python train.py --hidden_size=128 --head_dim=32 --norm="rmsnorm" --rope_fraction=1.0 --bias="none" --final_lr_fraction=0.1
Each number is 500 + 25 x the weight over its row's rms, rounded and kept within 0 to 999. Layers, rows and columns count from 0. Numbers have three digits each. The size before them is the row's rms in percent of the matrix's.

# up: layer 2 MLP up, 320x128, rms 0.194, rows 149-162, columns 0-63
# down: layer 2 MLP down (transposed), 320x128, rms 0.0703, rows 149-161, columns 0-63
# gate: layer 2 MLP gate, 320x128, rms 0.194, rows 150-162, columns 0-63
up149 101:478509482509481496482526494480499455535486491446542475501458504438482478538518489505509471496519486502447560531544530461509490505482497491468535521531523522512503523511488490534527521470560522
down149 092:562512508508523528524546537479503496541514488465552492538475495479477473475463491491509467472506506493471510517504520500490486517488508486479526490511520556506531483477486480514516517478477487
gate150 093:505472519532472450490536476506500478490521484508484510471499504478518479501451517513507498474493436541472496516488452481465539520476518518503514507523496468515449514524519482455483486482490465
up150 115:483450498556495497499507463508524533529524473500496530486477488494523476486459517501503450453526465495467505498490497467475520500546476528515502484517485472499471478473503510478494476487489483
down150 119:471488501508505481524500444457519503547510488504511527482478483491524490492470538467483441467498446509521447501507491507449511499522490486493540493511477488514467474454498506510500516486494501
gate151 107:531453492484504502501511463495419499486507535554516495532526488489561510506453497503460477515466488529543533503540473540534508499493498511547509511478540454492476496479465516489512518482479514
up151 106:467561466554494508499493536504533463519504477424490521493460497512491487499534505535546498463509489481468476515458474472477505507546490510459496469521459516510531473514533469528512497513536465
down151 110:502504477527492495475518566537496486499497537484461499501473477510551499498499523508492490485515509493495463481453479457496488489521524508493474472496475494532565513518484471535518512509538467
gate152 045:469516512489535502499535505533524468530460493496524516508585508514497490478493498498523561505488545494501496487526476516521517473491499546507504527484523482503486502503497457496510508492496472
up152 063:500503474460551500514527470530546497547483491495497477497558496537510508504471495496515549534523507531492516522531468513497504508514503553472471520483506505492483504549475452462490502490458519
down152 063:492540467469541514510535501542537500527504504510528473531539514521504526503457463513516544523495462536500497537483489488513502496547466485470512534500533474442487497528481442455491461497496525
gate153 149:516466502506487503522494469525491510463502489524508550493513521491476494490478503494507548511495500465511522514536478496515555523506546432524554533544496499484464485506516487459513475498465489
up153 130:505519490508475533522488464510516501470490507552500503494523512478496506494523500511498565496525511476478504542518500513501532519508518473539509520524495492507462470505509523489473467512431519
down153 135:510522515503510510463513449499531528479495525490537498453542483503486497509532478522505506461534482498489506526514488548526464547533474481537471487503469538498525446532485506500508482453481522
gate154 127:473500455487480521458556489509465454499483525498523527515460499515490509506524505471499496454546495467492494496490507508518512475530502519525493503553456503535511506453477498533460518513530502
up154 113:490511550509532485525475523510517472542483486521484505519517486465525496484475499497482531507469488479505496525479458486526529518490517505488496528521469473466497488501538519505556511498478530
down154 109:498469472488497498471505483500473496500521522506509519481457477503470521510534499457490468469550513483507496484521504537547515496518551559513495479526516459525520519510500476502489541461501488
gate155 126:480521477515478468469512463547497484461512482533506538479521501493516490504470503482473505502526493499516524547495477529515512533478497529493506500516462496482501489490503515478488532472487491
up155 119:515528507490468441459495547540515484461489477480512481529506513499539482483513504476488495500513499489501499484508474481529503508510498525492505519522472534518553542501528490503533476468516476
down155 109:531511481449537541534499503495494489519495539489476507500459502485488478518504513457569487531492460491498485498504519484531511434539484549533526506523486490516506506503477513533492494531500472
gate156 078:460473486532498519516494512506487476519507520464511506488486523468461454485510492516550482485489514502498474515547461505429476520525493525550440487509553516529482478534504461492524546482519505
up156 069:478523486522471520500488496493503501494521501517484463504538514462548516515505483489508498485491491490478546500465496486520521497470513457456537483524511452464525527522445558521502467504504515
down156 075:482467499512463524483494538476503494503545480497506484496526534467492501490502492553505494503488525481465512479490450496469497471538443497530460514511508492525498503556490504495534542497494520
gate157 095:510520499484489500496486473483502514485497503526431483455497541522524481450514531505449513473486498453491543486521496441518493474496460481494513508540481534513477498466506525505496501475480501
up157 118:487479484499535480501504514506511495475551510485509476476515444514474464456507481499447504494549453457513508500486489490499509515533497480496516442522455533508495514466511514518479480490490504
down157 102:505483482509537486495522535508525457484525502491525480491515435499486473472490466482445501480559471467491494483508500529474505547516550506506513465524462513523510486493502527504503505489492490
gate158 064:486558492519492477487543507473477445539501506540487496510576515524499540488521495494496519460533479482502500460483500480451513519472502535493476505526468491530507491488474516514479506494508517
up158 067:500515482481505438502499512465471479497486488515498518490539476458475489481496523484509510476520492487483529462506500499469492532480516462473530488512465522503537532486515522530474508501545525
down158 065:469496494468512473515492500512488509518518489519518515464490478480474508484507545458507492486501475543508511515512505504517458536524511455459579492487492499490513483475514497540483531492531512
gate159 099:463513446477508513525478529496545530498519491528487522484537453431468446457518510491518500533508491548496492523489465509486524534519517508503494490491480512473473531533503478503483484482495546
up159 096:488487461506547485508494524545521528496512510529486561500507465423511482476511516517462500496480476523485521519496500470501499540478498494506500484471481502475485500531471552494499512465513525
down159 101:464486423510520531524495522506514525467529524518471535509524473451509462459525516523494490537508495546459491536485493463527505545490484485495476484480499463482459506507506495487505501494508520
gate160 123:518462531466509480512522502512494517486473516523477494513468518451489488508522502514535508503503512469532501478533473506468500497527514503474487544472542422475495514468493479533521489538506509
up160 104:534528526567513524507489466461518551473497492454529453511499536535529506527486498498478495530518501532484511500465520481493483487546457506491498527490524505553476501496515495514469506464507479
down160 118:540503506530489538519499533513511515513503510452528513491534530552518503505493503470488477476516499529487498506479478495508499510502498493473480458503453527529495499516529533459454502488526516
gate161 081:468486477517480481505507466505494526497514483508514491522520490474558530461530464506472527530548504474474504512506496532479522466499501480507492510522507495509419469532467553511510503488517513
up161 081:511523530470490532477484514482526507504496492500477514464461494565454513488499509460516530508489492496500469522507503503480480519486516482522466475498472535480515534521517477507446474458464502
down161 081:482486479495465488520488476498492490509477489467486485517472511514493495513528485491506480506522484481545505505476485488512485504502510516481508487513544522548452494502507492513470511492489487
gate162 085:497497454507482484511520530507510502510499504517500519459487497500484496493462530498486478451470506486485518506470494482475508553486516515512513488486464458451519511551494527496497488491441510
up162 084:494472529476506525469491493503495518522513488511478471517480512518522513478493507503506502512502493496477523580493539508491512497543519492493506501479501483517436493497512527496496482493484524